Weights of a small transformer language model: width 128.
Each number is 128 + 24 x the weight over the matrix's rms, rounded and kept within 0 to 255. Layers, rows and columns count from 0. Numbers have three digits each.

# v: layer 10 attention value, 32x128, rms 0.391, rows 8-31, columns 0-63
# o: layer 10 attention output (transposed), 128x128, rms 0.298, rows 8-31,40-63,72-95,104-127, columns 0-63
# gate: layer 10 MLP gate, 128x128, rms 0.234, rows 0-26, columns 0-63
# up: layer 10 MLP up, 128x128, rms 0.241, rows 0-26, columns 0-63
# down: layer 10 MLP down (transposed), 128x128, rms 0.225, rows 0-25, columns 0-63
v8:131118132145143110125138144126157107140108092151114109158149162130117168105155097115136121119115113139115134156098117135145157101128129136135208144141134124118167178145146135115107089118156107
o8:142170127100092160138175186053121134097140121131194089072174112177160132099134123192191109115111089139167119147157153127128140094225117119110149110085129111110056175169107130135169141156123126
o40:142108139096134121122133141110136116162135123139125136139150133112128109110124132128135129142121137114147157115131110116131128127070107126184154132124117110185167111168131105133121147122153110
o72:136120142136112112106123125148132134126124116130136136130123141111124148150124136136126119135121128142114119118140146134120103137150134122129123120122125130115138114122117134143145117132120132
o104:121103129154147129119114100164133144139136123133112137151109105113123112128122126096103142127144144140112114140120113151130140157084131117124099129161121155131143126111143134104106116118116119
v9:133170084169129138105152135133122109133140125140131156108156122138165128138104144169098113113146158133158105140155183089138157132147148153103154114137092130115169080111123080121140157101128123
o9:153112138138139087089113058046075173113122160110097127111142155141091171110125091145078192101152201134154146112083131123188141152124131108171185133189104172128101099113187125092112104127061061
o41:140128109144150135136138099150156112146117113123135139155109128129123133134134120145117089133150118119145131109153135109121122134139113135117131109121120147150143145151108131105147118132107119
o73:153127148125123106111129154151126111115124134132127157150119128149109130131136134115132122153120128104088124122121126132116141110128119113118128146119146145134124137119082109141145162108141115
o105:086148129110112146156129164135111119115150122131129115092130127116165113134136130106151123141131081124127124137157124133114115125147135130109112129057144098112126160137133137152102122153161170
v10:145132152143121116142105195113135100128087147106141130070181118149150128129091134166112112127130162123159091124119131140150121084088157149129182143135145102113123132150091107130084151136115164
o10:072139090072145130105135116166145078127181117055102122144124084079122170074109158168090127085112127203113164085072175138094215126100181092124147133149068114123073122103144109097214139161105124
o42:141104129144101135127137157118125109120110112131132142114111132103101115123111115129134120114102132121119110133139111111148126115121115114140134129124127114164126146140129126130107137107133119
o74:118134122153106118137146142126112132125115142130146093133134118113168148134121121127136145120142125155136104109111158092131120134141129143118085096137093143156108130115153136115146152107125142
o106:167131152118129126141117114114120151148109146158123121123120161172123093138139107085167104159142126074145125138174108133112099149154101133130125114129158122113166146137132140152083126115161132
v11:133158138162137119089172115132107145096143117108079127161141151170179121082124111099117159188125154131146091120133131123144151120117158137123119162119033163138137130131156117135101106115110159
o11:174117134141128132179042112072139075180138131062182194070125167169137082126071182056123164157067116150139123128103158112165242146086087222138129139096130104138125176169123107115125116088036172
o43:099136124135131123105147111134102141110148147126130134126135124107120131110122115147118135125117108099130144142122133121142148105158154100089113128113126154143131106096117112129169141153125116
o75:122145126129115116095126131142111132092137135126127169132122133138130143140134122128128154123150121115122115141135130107118108126113132146137131121120139144117113095129139146132146103133132126
o107:111123109130136141103145144166115144113123095150106080156127090096142177148162112145124086094168137133110133130137119144115080129129155095143116104163147107118132120107127136143136142116197106
v12:158066127144133157157148105114110120098095106156125092153145101135093120138066134165100153136170066158130124098111152131129099131133128078136153180125141145131138111087147157148160147127153103
o12:047148189138107088088135118130103132120131135149152124073076115121198112146121105058065135118095154083106089188180154079148183098108144130064116083133071132136124170110161102090104135166136135
o44:145131131112107123120150119140111130101124121133107117123130128149122131130117138121144125148134130133145134097103155126112108117117130126125112118158134101121165122141105121151136127146114125
o76:134133105142109141166133140118136126143113139121135084115126121102112132127107119139156131121116116142119155140102146099128112139164114136123130124093129098157110110098129136162143162117144123
o108:165124096114138160124129150139133123124131135103103158184138135124107156123143119152140134143124110127142133119146101168121126127143139134147128137152156136114090118145134131113134116117142160
v13:154139171102120134118139095155106168126097152113156168158203194131164147120150154106141121110149151146142126146158124182146117169083098141132133116121161144132111146155131145143099151148140154
o13:138142138095150042128133112103117135121168133147141122109138066100114152098124201110189136142150075170112141107170178093104140107174176158139079165104150138088166153124149160149121109143121116
o45:128125118133096104120146138119113140134098139144145177109135163121130133138119105136132141134134135125152148111096124111148112134100107103129144117133138134166153122159103141147127138106128126
o77:137137127144113120127139115146147156151116101139124135143113136123125132144131125131122122113122129120135134105139144121125118125123118134129122122136107154115135126125132117128128123116128133
o109:084131121123118173130121137145137108134098129107128096133098128132125106131134088143094124113107134128140115149122110164135112148133112125128152113147117098118105137131119101112125117128145124
v14:152095134124141143102128117153133100118116116101117125161115165141151089131157112144186112138151125137109157096125163135122141164113157125142169136134120113158149139141115137136147145110139097
o14:143177108224085129163126102170057093112109061088095123130051114155093127136063145140094164090082192085122104133120115119185139142192118167094076056091069166145140085056111127210172116158145162
o46:129097129111158150150129163108132151098138085110122105112145106133144156156139138140116088121117127127114142116113080136134134122127123110153132125130132131118142124154153113100126164151140124
o78:155121157104158141124110139144147154124142141133128122109160144120148127111144144123135104144125145133128110138131092112119110119130112142142145138123146140114148122128147136118143114152148136
o110:107127129082138122126153124128164158140117166145127148146187146122128151116140119142145117124179090153154156114144153109125124132103120114167153168137154120110114156138134119102104153111116125
v15:136140123127106171151137124108138128172115137101147139147090113138172120130124109121160198155108104169173168125126109131122118123146139148143113125143168105080140170096119145113130114092141118
o15:074129133133173124075184157131120132111157116148133141109156094162095078147103158188106110125117141085059143096122227179157133180105056143221135151078122105129121133160114169215038190194144123
o47:132122114126152127119113140116122126120098106114126142090096137125132152118126128164111137120119156144094129118114112130152145114133109126102133140121135134136155124149127145137159117129110124
o79:135127133140114128138126123122114132131123139141153113115150132131147150120141138137158127125134119117138123105142112141122122107104128132120107137132119144121133121113117113110113127110154127
o111:161104104146116112147108122134132136116129134119106127129107133145145140138172110075124121126138105139167128137125083105093110107145143122068109108153144128105121117113178113055167111083134137
v16:086128091144133117139113155126112142115136117120104144138162121111154104091111138117110115136159072167135156126127144116144139137057142148121143166072109117168127100111090139104160092090107165
o16:217158156196162170102087130126159120154066181162163143101105131073049152144205137120168125190093082119151124108154155136125133100229173118118149117133152171100104147174170145115161097131164132
o48:130108116104132091145133165110124116132146158118135147119126142130153114104115148144129114138123147124101135128117106123132119118091115130121121140123141122113136118163137157104137152131121137
o80:127120110113109131130154149142093103137119117119124114129136106133161147116151115155126139083156135130173105152120125124150136120111103127136095132113126121141130168119137130121123116118164138
o112:115112148103122126134137110144096147117179114120113112136159131145161115133099116131117131104133137147127145129137126128114112144117124143131121140145120139108124101115102101139102121130114128
v17:170110126103110110133108120085133147166140132091132170141130122118163090164124120137111121110111086154093081136117130152106117168120117102174132145121059124130143115114109135170117135120138135
o17:119241173174135112115174195130086124070172127177099074134149235061124136091114148171151200155097240148096183125127126161146155121062094148123107154100138175131138151153218075137122170110145106
o49:177106116124129136126116129118125144091103100129137169122148113167166114151118131134148120144107120134156111095115119106123109158104121126176116132096121118139157091148125147129107131098144131
o81:147147131127121130136133130105130121136113143113125121109107117105134121147098134133122123157141138084105150113133138126146125128151140127138128116137133104145146130130122140120133131161115122
o113:133072107125135125163090096151140121148133138102136158126119080164116135148160082108113105110150064120135093149112116104111123111160138111077141102153125138149104133127077139122126114126117127
v18:129121137079128074111114168159123090141176129120113142131102170101174133145093126156133085133114147117148088102135089132141090123115131132131104133102101157103084135106113133156140113112137098
o18:121184092122095172081156129153147134140109132154133062088173214126133127155089162138140120183168086137159146089109129121124148196097119182154121137196146121125163093158113100129175148155067194
o50:139132141146156123129128134162138134128126096132145130126148121134118132103128111108108115096127128122144151149167138123124158124155118162097167125123125160140131124101137125140115108127126117
o82:119117131150134120144133153127127132122114157125121108139101114099147150130130094130123113105132117170148125102110127103105138125116117112134143091126114135151110117143152131139123131110138149
o114:124117147137142123156121112109127130100130103120126149136093103132141131124148123140094130128111149124091133128136140150132100092138130102118091127081131121121135152132090145119117120112132111
v19:142119140104102097124127091152105119095159150141117131120090116118121119092125130149122078110155089142143143178105153094119132089133146097116149098133156141149157145214124094095121131115130104
o19:076143110215049095091147129105131136135036119173140085121126103134124169129206122130070158149115102134154018100120126053099164123096140139124119142132171133154176107077104122205160132148130172
o51:159125113131129121155136131137147124111132129133138114121119145155127125134107142126149155119116115109126118120129116145147111150137138082146129127141136087116143123139118139105098132110122130
o83:127098137143135136123099107105149142147086113120127104113143113128108113126126120120134121140123144126096135114125138130126108112124129161141126132125091124128127125130143109132102119103134143
o115:141118155086176148126104126130125126117160140109131171125132145109154105115081141115152114108136141128118175145135117152144111105153106123134131116123116141110096144170137140104125139129116101
v20:135113154140118118143127139116098134091103149128145119102091157148156169155116131143135191124136083127119156101119145122181144090133185143143096148141100189150094113117136099101128153113111111
o20:099178089080140160109091104113200152164122143131099098092089045144171106140108150111151177119100152159073100086109076119114153122140110203180189119172162140066111122151153125143124122155184180
o52:116119129141127125132149144108133137130113112133124119112140148131137110134082140114115156129110121131091134096109125123118113152144118096132120112131128105124140115144138124134139142143119115
o84:128142134138119124108117099129112154123144118127133152121135148138127121125112107109134112147110119124138112123139150128117115131121129135120134142119115102094157116123095118137144119126123117
o116:156121121138122099135166132144108133111125136154161130148133140114095144103149132127119073147144127105155122150147143149127123114120144093110123129113111147160148142119121120134123118087119124
v21:141095155132141121105135173130113151124111116170112152143123119125104096097168110112144120117075149121126135137215105105175147106132125111097139157100136095145128144098117158148108155087153119
o21:144150157019170255106152104164148097095077138168073124193129121172142116157091088168108124107101105217136139180114090101221144201130118136183137106175104129111142178133124096148140143144143079
o53:135138108171141133137101151127108116128140114119132108131135127117136117124093118136134113139101118130135114128151115132122139106156122164126128137117151110157132100118142118096136138162131139
o85:103129133121147126138130121129120135134121135119123124113116130124138095078151132137140150131114125121134134106131141137105138130129124123109119147114135153139130140116123147130130120136117147
o117:123100110153108053148136131091143122143148110124164148118121136075113133115121136114127113125153144093127148128109144141089126097111122124094117114116135110151111097137129137127122122109123170
v22:138111134152096176157130128113092154113098111101146140136125100134115141067134139133123125148123145134092114089164099157120095107143108143130117138123111142135153130172124196098112173084094129
o22:114222151094083064132121116145107058061060140136123061183101122117168188167120130152153050102060189154178114120121079189148183118129110132189137092130183118137126092088153142124088064110129106
o54:117125151127113149121128126130139127147134123130148151121141118130144125119114126139157138129159114140131137121106153128120094114139140132127116120139105148145119173173113120144171114120140128
o86:141126116132113142125103110107128132152119122117113138124097116158103111129126142121121147109124121118116128132108165122135131108104132114129113120133112120174150144123124118145127146093134113
o118:123070109135163126137133133123143177156174138137120153106146158114106102123134131107113172124165085120133145158145141106109121150124129125107125145136109131111131132161123117129137147152116149
v23:103129127126140116141138129122136138177092109114096123148134115125117075130180085105133141122136144144156118144174107122126073096145176128121128172110151134128126118094137107145098132137163082
o23:106063160164111126221162115125145089109146166117143177175114111160220076146087109203202143144129160144114057169148212126153106176168090117183136130198119103117129156149087163126138111100095105
o55:132135116100122120098143119154119129125102117141126151145141118136108128140134101096096125129110133150123142106143118156104131143127125123132130109116113130097134103125142117174113100119133106
o87:119158163134118144140133168128121144112148155140104103120142118081143159120137142155125143088116099127147134138101120135140148125148125094092126142127131138073107123136104155129143137110138137
o119:146160120117134124095098115111115139157133111139134123104119136128087137116158154078106118105154124095133176115109093138128138115111145128111136124106143134127130130143166112126108131148147145
v24:132127137086129135132137129128122138130125125166113103148121176133127123111126112151096110129158176202109111138153156116126087134124146129179103148090152149116141111134140144126117143127104162
o24:133080122069135086113134195136143162110166109154141116145131018128138111137111081117213175098109163126127155099111076090114160116115037114083150136077164102114100125141115150155146172089137121
o56:159150105136128129139149133140120130148135133145128156157082139106129127129137112153122102154162137103129109146160108159116088123105119153119154140158127134132086150141115111088131098103136119
o88:138118111134129130141120153139101122145122142139118142130128121145145128131127126127121121112137141151138143125103130094132118115119121143144126101154130134129135098135163149123104107124152133
o120:133157143142127151118119111133135117140113167089133122095132180140134132122140159115088116134112121105118133130140184153141127137166162143158122125132106136145128124111140095123133146144125139
v25:170133129089152187118145120152162155143104104120085181146135069136144095169109114121168138157126109104093143144132114137145128109101128153087128107124144134129146106172128142161159142140126158
o25:084094109125109109137133076166147177167121111164096136115126128103141120145141061175105110148000141132210094121180195120176131125117106121162137160015141092099136139101160099136126160102156090
o57:127109149113126122116121138133146121125156127108118130144120133140133140130129126123111120113143140154142140136111109118143136158144122115128152128135144129162158092156124138137156140127114141
o89:113130109135151143131123129124110133163120132149120132124119136107132113114130150122137152107144139102106138131103125113128106122114112127131099144142137143117124127131142150112119115123120134
o121:149157111125141100152126198097105122118135134113146123135134125132107133103101144121148146115153116104097146130117104133110122118134124125125123118174109145137117142114115120132119097144122143
v26:127133143096149098160139102088083122108153139091158122122083188185189150109148146101089071136133139137140146131129145133177120118151182136124140141151113083121155117080150146111145120132132135
o26:089139111212156185157126067164156104111116152058161133110157090177115125097112133115134166126156143111122123116209119081054150199085122042131171123114171179126085124128080152116122068150063174
o58:116127145099101107125129155103143134131128083136139164116146160152145145139124140154143151152100113124101114149135128113138133147139122112116125134106107096119155131105114122113104128134151099
o90:161127113139138134128113116144111144118138131135115133134135123094107147117120129106110110135114123143131111132109125133140134113140125125135127136133115136139101128120136122148137150134109107
o122:135112139095119102095125147097130125151149122151094104157110135101130117134140121118139082121134130136142125150096124141144126068130123180126117126162128132141136131122159127128136163114135116
v27:141132123155125082115084106097164172105154169115151156145100132110094163168143093167099117129132162122136117094160112159151124132123156141092112152127136133139130090130127146081148113134129134
o27:164156176088113162173158127109093067139162075168090130132110125117167150118129138071187108091179111195102151113051182097135101112169109175177148130117238177166141165117136171173083129036135083
o59:101116127113098151144112122146119129112124127104117103137143124107120151172143128105165124125126103122147121142135129135149150141121130112124095143105101111154133107102130110115125138132146130
o91:118143119143131117136131133114144124124137158136129145107114132147142104124124121147147127126117141125140135141113110102126128139095123131138112141128129137129108151126149149118142119135127128
o123:112123108135116109106109147125128140127129131102152113135168120117111121102127144141092143131111134078133115129166115134122146117103132093129123123154081113093115107125117107109153132196139153
v28:108092120150109133141162092119146172141171157103144130124134104140138122131113116135090150132090116115128091118108157137099155145115120153117147140064151143127143130125117116133126130119147152
o28:114163135113151056116101120100061127126165143148133137093138078137185101093124101156103112166089185112107148137080177137105030142093097101131058173180122125122145173110094112082121072149114128
o60:108160125132123137104128116170127140133126101137135127095101123129134129110134123138120134130126116123140144140106109126123147123154165164108134113113131142116125116115133146145117122135110127
o92:103113155131123139139113140114133133123119121129131140151145117118118105134119104114124131118151119142162112108154139118113131129123135143122132102124115109113100132139132131159138140109120120
o124:142113105124130156132162134132138126147113144119107101150125156138110127170121160127147137116146113138139121128157108132156159131134138142127153106110138142122148116143126129145134150118138163
v29:156166111149113133161121126116163130139135118134139146107146154115110148125148112131115153141134106126105171128115112141172135091139088126151166168116115129147121086136132109118180124136098119
o29:150138153121104151162148090128114143092118194084136128112052078201120146141117158063087031100108134129162152149084170134072117108158141143074094158122158147180053185220114109146144087146155109
o61:108145106108107112144117136155126125122137145136117142124118130105148135132132109133125104169138130136144118124119136138143121112103130123125132134124128120105154125131137143149144141120111134
o93:102117145120112114126129125153120116107136124139121125119149140130137120143142138137128147120108116139147134112104135139125120163128129131133112120096154119124132124096140112128120114118151125
o125:140106097151168105105115161117148136156111096143135122155134143107108123095125099155138197149132116141111120132168117126144126141122132129155144104147098116129159112117118133132139152117118146
v30:130103145141130127123130121129139151115152126094107111132128160120129168144142145130140146118082078125103139165143127091123169103095150146140151128135131093165098120125144129158131146156132087
o30:124095144120132163155096137171079142123084162115166103120167134131060098093168088122166149063210137117158109148149125121113220055179119182132139162166081120151174136207118092149143118115180099
o62:099115113117145121127130129110121098151147149107119087151127106137137113105120130121158129119102146121122133147096141124132120130079128114146073102156130110154124125125157146090126133140150143
o94:165123156124124140112123147136117126147126128130151134137124130125122132133126117144116133129122109140133121114103127137127119130127126134139136144130118146131116106122135132131112115128142147
o126:152172102134145113129139113102150152130167120159106163135121135116157144135121144137105119172114124126134137118118126126150093158134129119123141118085157138135112115091129134114120121157119133
v31:143124106082144186132098157168181147104158153171119113121154151116145131122093146115158136127132144075155146124151141152144138121121150096130110117144123153134159123103128093100142100164118111
o31:132123112210107141138177083121125165115135099147140148102171123210111121130159086094144204103192163190121134095109124147112031110058216131085124109134140094148070144175165194117140136133100109
o63:160120125107127127124124113131125115126132098128123106119133123088105127124109119109128123124100129119151119143119127150144148146130121118141136143145132108137122113143124115133128096135103142
o95:099134140127105128127147115118141125147115120131125119123115127128113151106101146145165154101133121122149145153143132124092132129124111122119135128130119126136136125110096129143136135132127116
o127:129139144097159105136089168128124108136127145089122127147093116078140123130143154150104070136088108107132112148128142122136159142150083113153121129120132143106140134103130109141121131114151152
gate0:108126155088118136137127144134091133089074156117102135137111125135130179106098107133155098123114096144150137093141113121178110131134119129109162123106102148157167117095136157116141134175092102
up0:108126169130119093131120125089077100103135147096118109159102121137100129093144076130121119148113102156135107097124109136157139187163125137135136112134126136139176092137097092108133104155113108
down0:092119089150186121156153145134117169117149133139158129120114122138143163094101162131100143098133162153142107136102152137176132115148142124113126136141140171113115121111126114139120112131129153
gate1:116081092161151130143111127150124123110109138120123063145119158117151111145127118074112118161130157128132130096129182115121133151144133121163114101160150158089144060144124097143155111119143103
up1:094134134083128140113073151181176134120114147085117097110163125111119149124099112153127134146121173111071090125138113123150122131093155171112110130100124166122177155134108111131128142136153138
down1:145089122118124180151113154155156131132115164139129106157166113135134168144116144133160114136121157150131114108125149131145097134086152087112132117110148183109150157116092115099103161074108075
gate2:108147142102152160119127136125142138083125118152140152103120136139116127116092075074117115162130103127143145089117163148127152156096149149081145113145125125140086130097128150141098089106128131
up2:143102136113127138154125138123128111109116129128151120152128121162117133096133157126147074149162156123159111115126138130141131144137124123128128131106120125128175118122099138084131095094141082
down2:122133107144128138146117102177113132124078141134133117143124115096099150097158169090157138111146131152108143106150137112128086156121127172123116103098165116146131130144139106124141159149151091
gate3:132075148105134116105092180124107125132163164120105090122090173123125126138118140109131131139112126131102089117145120123108136144164101065114138102139121114141126102106120123157140137130092146
up3:144110150100115105151124094092124152138172146128093141139138132116089145110095146144112085124145149083138132128070098088117153124131133163124110092117145130160169153137143146160145082104118107
down3:128089147112130120120091073133123158134124186125126132106118142154126141126096150100124132111162143135137131187124148137129142141142133105148103110129110125152137120138128125121088104117119152
gate4:142179145145152151094119170120170101123119178144128151135119143170109144143108110113110096132131092125141114159126123145058128124131143140142130121134112116163140103127087134082146123091165124
up4:134124135142154087143123120127138080113095161147151082088136145121083097155122087091120135146135121100113141133124113119091126138124139113114143140123127146139085115134146093106107123147125104
down4:137159124127186071123124125115119135168160144123126201089114120168135149145122138154121158134108111099099126120104132113143139125113114133154133129103124101109144086139159091139110122078117109
gate5:151160122130144123110089137161116111118148121122124144118146127173120108139139156146115101115076121133184100062131179145094158116144135095140105126144074119107166100137121185106124137133164143
up5:148131130093106135157144130136165128145149151128131105136141125082118131152162123140096110158141144072087136133075101075127139163082119119043115095138143122113081089122131166088134113124127131
down5:123131126106124121099119149148103175119153178128153134122164153140098127131169115131136125116133150143079148096126137090123160115184099137112119092144113135127127160126160140110143131139217128
gate6:126084142109104083123135131154140177202116137094096135108109114092134130144130142111110193114129130095107146065161132160169106120175180142120110130148120143136113143113155150108128135112159123
up6:156110172161103116135158140130134170093127135158083115125145120116154101074152101148099088153145115146086130088103154124153057079119095147146170137104129093143158078187076147124105117157169103
down6:133094089096135124141089174169127124164076115131139160091129128102142105130151140092107173115121154126159132123101112150141119104120148083159124176199149132186167105189151147151119132152153120
gate7:078108133147117103141140155127119132152131134144128173126151136074098127110115130191136116166101134181152141085103146089152127110148115067113153112155155120159155114140122128095113093140119127
up7:148117127118135105149136117133131146084113118125109100098114156105088126129081131123080144088104094176115126115124125108140110156128100160128161107118137149085097099143119115142135153120140135
down7:103100138134155157123134167135134130186116158137121100142145109133121135140112124165133131120119179155095159115107118118164104142140143126101119135097108152122133083140109096098084137122136139
gate8:118147126170114110103123106161113091172139153143139132121153129147152156146120145133143142144097091094130153132105134118122130127153106139130134183163087189171139135159146123157149172144108114
up8:119138134159139098100131125122132148191155128122124179106106136111150090173089162153158145120119126122145138112115112094147136132121134135117147202119139108110114135133109156122122098105141143
down8:110107093119149166145136134139116158122122135128125176100127127098122092159087116123140107178103112132101100146138137149111086134136109146130115133124117115175146170124137110135124106118096132
gate9:122156114141120099095143066139109131104138197135124141114114096141109118161076140101147158105137099134133123109090159163156123131097147119126180146134145165182112110146124108163127108117107133
up9:156156133117137089132103102157104175120141121177118135108099117110145139137154161136143152129110119123170138123121173127122108122110115125157129091121102169156141128167143158164123135157129102
down9:171182133117134132132130086134123108130118099138121070118139139118140117134151142182105131130141086122120132112180124126117135139112156184124134115100125129083121095061179149119109131135122113
gate10:108153168117128105135148143149120152133172136144170104133078095156133116126154160137155138137110144109153138117099155111142114184141144181128149099127145123152144095116175156155129137188100083
up10:120168161059076153104152136135167160156167172083134145166097107145112145141153157152151126134188142104123163115128159163164128099080163132118129109135124125131122144138093129173136105107126155
down10:111107141128174130165156132146138121112107105108143108159112137134114121155094126133152124112090144133121164137125134114122133141127117120122129151123123122117132124142142141112106146146106131
gate11:089127146118116144172128106133125124165128060115141131133098127130136136118145127094148183159128127118140138077142114149156162131107122092126139108186123154133175121099139138157097096148118138
up11:142104127102127113138162112086119124120110133132113144146110123082128099143133114142118120144103112118155129130130166148130109109084105148119077097121099113129090101166166113134153115126127104
down11:175162162094133148131134153140150146122085084160129130122103160113113104156122088139117087142134121158144125158180135140148126116063087085155077130107167092164117081102146096127133142146129135
gate12:122133133121100099119132111163166152156099139105115157110134103121138121100099138168121127148111143157137099144135129073146084132122113101082123117139096099146153104146153153108134143132080168
up12:111099122135121131125123107120163152172099124097111152123130070100135166155149121149139139096116143153140124106087100091162096141197119122127141096167117117128120084104143132140142148159151158
down12:132124136147144088142120119178094081137154155093139127083082135083125124106148139078122122127119129114099142149105111092129065139126108150096135127162139085122123127108115114107122123123067103
gate13:132150150120081133066098120128163179169085174127116152118149120132137166076102140126155118160143153127152120131143130165149122140163144111088119138084115122140110158112133092138119164118130086
up13:107132136133112151160096133090110167130125144161124107141116118154121133144117167152143152141149138094142135123148089126099123125128166126139107151113118117132124102134129135140130136137096117
down13:164118156182106115136128110150108056165126117119109133092114138157170122157107166128195128179147100141088141153125139120128174103123119136091177136116157119115076115164106116127190140146075126
gate14:119122090090151120153123127121127117160081091080070120124163157127129107119155141109140127099151166136147100138123141139113092112122161114099142129113136132140126106135148129156124100109140124
up14:142151065130124151131113104140154107114116138119148135126138120119121090141104110128167153156157153108118136130131099106095157107161136140160132072119154146150148119112130134131153122100084102
down14:116072120166122097127102096143134131144155131116111109110075108125181144134136118158151066125163121165141145141110110145137116133129122132118134103133110141097168133130162138154126118130124110
gate15:117159130108089113150121163132131125124092094108115134106116164138118094097135140135109133096126118150143102135105118139158131154146129145112136133105184089121192155120137129116105115134160111
up15:131158115088125154126116121113138128127094090113136124118135117094096154105118139116176132067125108137136163151124148106110131143175110139092117137140138099137185072151159130150111163149116145
down15:111183154128127123159159138136129116099116113137082119138121122153100121137100131152119123079119143124053127132111138150087141105100129122154143102120125124100165120164092129139150110143151126
gate16:093101141163125095127164135104134134105120150163103161158150156153141142106126130127138112153114145111107098121117158142114164156148162134132118124101111113174127094117161136112109155161159143
up16:135124104129146192172115114107126141118137095156151148121133151123138096122129137134104115126095130140145153100127140104124119138126151173111119102158143129102130099122097135156095137120114133
down16:157138139101135118148155115120135166110155151150138145150102099122093142137156149150110115131129147148133154119171122137115157115135110183130114148180157118124141121129129179101122172133104078
gate17:121126139091090069135154089100116136105164148113114156145142167129121116102111132157142089164124151145089103120106113146155126165168129121112120146107141128153117098132137118149159141147086136
up17:102170130140136137157151158128143110121121144090119131133097135183151126152135127109096095136138107127159150123152137132131135109141105139150153070117137116106133132139134139130150173132144109
down17:101122149146109139135161121143149136110093127120153131146144112113110105122126124143130143126124102105094136094129082121134159166135132113113104145125166131155086110135117122118140119141107129
gate18:107180161155120095130079088127142119161124148149153137128132154096116137105150089122126133122130119115126111120178080094118130120107107119133119144117115139102140098144123142107158111139135147
up18:136094110122102159142187127119101146161139125160113159101120164117125132085099153134124126116106126126132115126137122132158119135131125152113132141111099151133124137143122138161097106129132135
down18:112138131136128121118177078143099133115136101124134146162135112145127121145084153136138116158135137136106136135128127148122142155122151195115132149110122153166145132105099122158132128122120102
gate19:101107133129116140099141105138124160169176146105108192139118137097129140130123121135143111137140151099093175146138127097135120137141128129109141143150124120159099139106161112149081137123130092
up19:126112119166106142148139132138131134072107170156151134120121157146096137103128125105152157145127140124146113122116121127085117108096155115125100140150157139135146189135122112129127138135126100
down19:109143122160119136138107148106138113125133099192104095127127144100128146119152080119144123094137105145159111105150136139103073092189128180173176135106150113115124108154095143092155099110170096
gate20:120134108147129106096152165122081136122071140103104121094121156169099114141137161159139091129175123123143081109112134147138155165140137116121156096134143107116147136103057133160161141148214136
up20:140115140145131156127113094125142090112163110108111099092133083132127133103130138121105120095095135181151117120171139129144140104103103119135093137119125127073149128105122154122113161082070129
down20:113128083150066086117131090118084138119172135145130210097091119058154122123154155124131108135117077144090132087131115136113129098081110164124120147143128136093163113154148132083113124158133107
gate21:106103142139139130151107121156168126144123089126092103178112121142116114152143129140107089143161146162116125147129123131098145094122096116102140136089104126151096139125120135127145110098134136
up21:105161175153185065113163134125160126141142119148139120110107152107149115136079146137144143138107105153131108149114141146171095101095130135177108141143150130129149135122123148157143124173125156
down21:120071156088093132153121154099153143134136129170094156121099147119111135161119169100159148125092122093121136105110142106114105111154147107115169087127126144116153128155111132150078131138143166
gate22:164125093137127124103085147118188117115146138111124127121189135124139142114103099133113122116123165149120158133143123117082126118163129107137122108119170127154130099097079160157163132082103125
up22:119172134132119121110143157135154145169131134167161146116150129152149126118129133120129072128127142071122127117136142097155144129120132129152147074166140141093109158081126141158135150164163156
down22:132142119114106136097150123174115146144117106144129106103111191079151081122121165118156128149097123152113161063128103146130176212115144138120109159128110123102128141096104124120128149105106150
gate23:130153182135148118173118125132116141123100117116097102124137145121129080136142146109098115122148123097141125122106117128151140134181143101096140164151163149168135110137132146147120124134164113
up23:124067116131116130060109175132119126137128079123135111112142128103111083097137147093134132101120068141111153112128141149103152131128137136158132173156106155162129138112120145146097133160144130
down23:087068155173116161129114177115156130121128114129182141156132029138110149127149129119138106153118127204138129152100103118098109163114109133170125158124119131136117109088126168171105149134099088
gate24:090111113103104144147117077100168119128104118146124148174083138126130127125088132124128095171205121107118158110095142191109138119115066110131145115131118161117092115129185124137137109148151096
up24:115119111119122138144134130173135128180151141131116131074191161103129099147112131105117151105113096110117097121119107116161129153111180132114158101126140158084183163168113146137121143118139156
down24:119114144089153140164144123094162127130133133129114101143153137124112120122124128110172194155181132110104136138097113202150153108137106129117118084137119143143134105184123107108165114175148140
gate25:135163136145118120099141156101199130127133139112138156163127137142113138146088148131133106134147111123180144140130138130100116140105110137165159131125151132157158136134124114132127140105138104
up25:115131155131140132122104158147139113136160108146147143135076114114119138125157155120131120120117193117104133137115120088098114124143141144120084130139128130143128145147173118105181154110129151
down25:139155165137132124143145155091184120118092114087177122110139131148107158164123123192117179111091146089141097133133122093176137101124120085088095129118131116100142074128098094120143106119121125
gate26:135115130135102105104104111101103104107124140130129124127120087116122120144143156159142135155089138107138141094090135064137082140125144096142187159132119119107082143123106163120118124100159162
up26:128135138102180120158122148179121156085148115090141088124159164149109141083130109136087107100150140143107134169145097131133142112160131125139143108098157085119136114081149115151153146174079141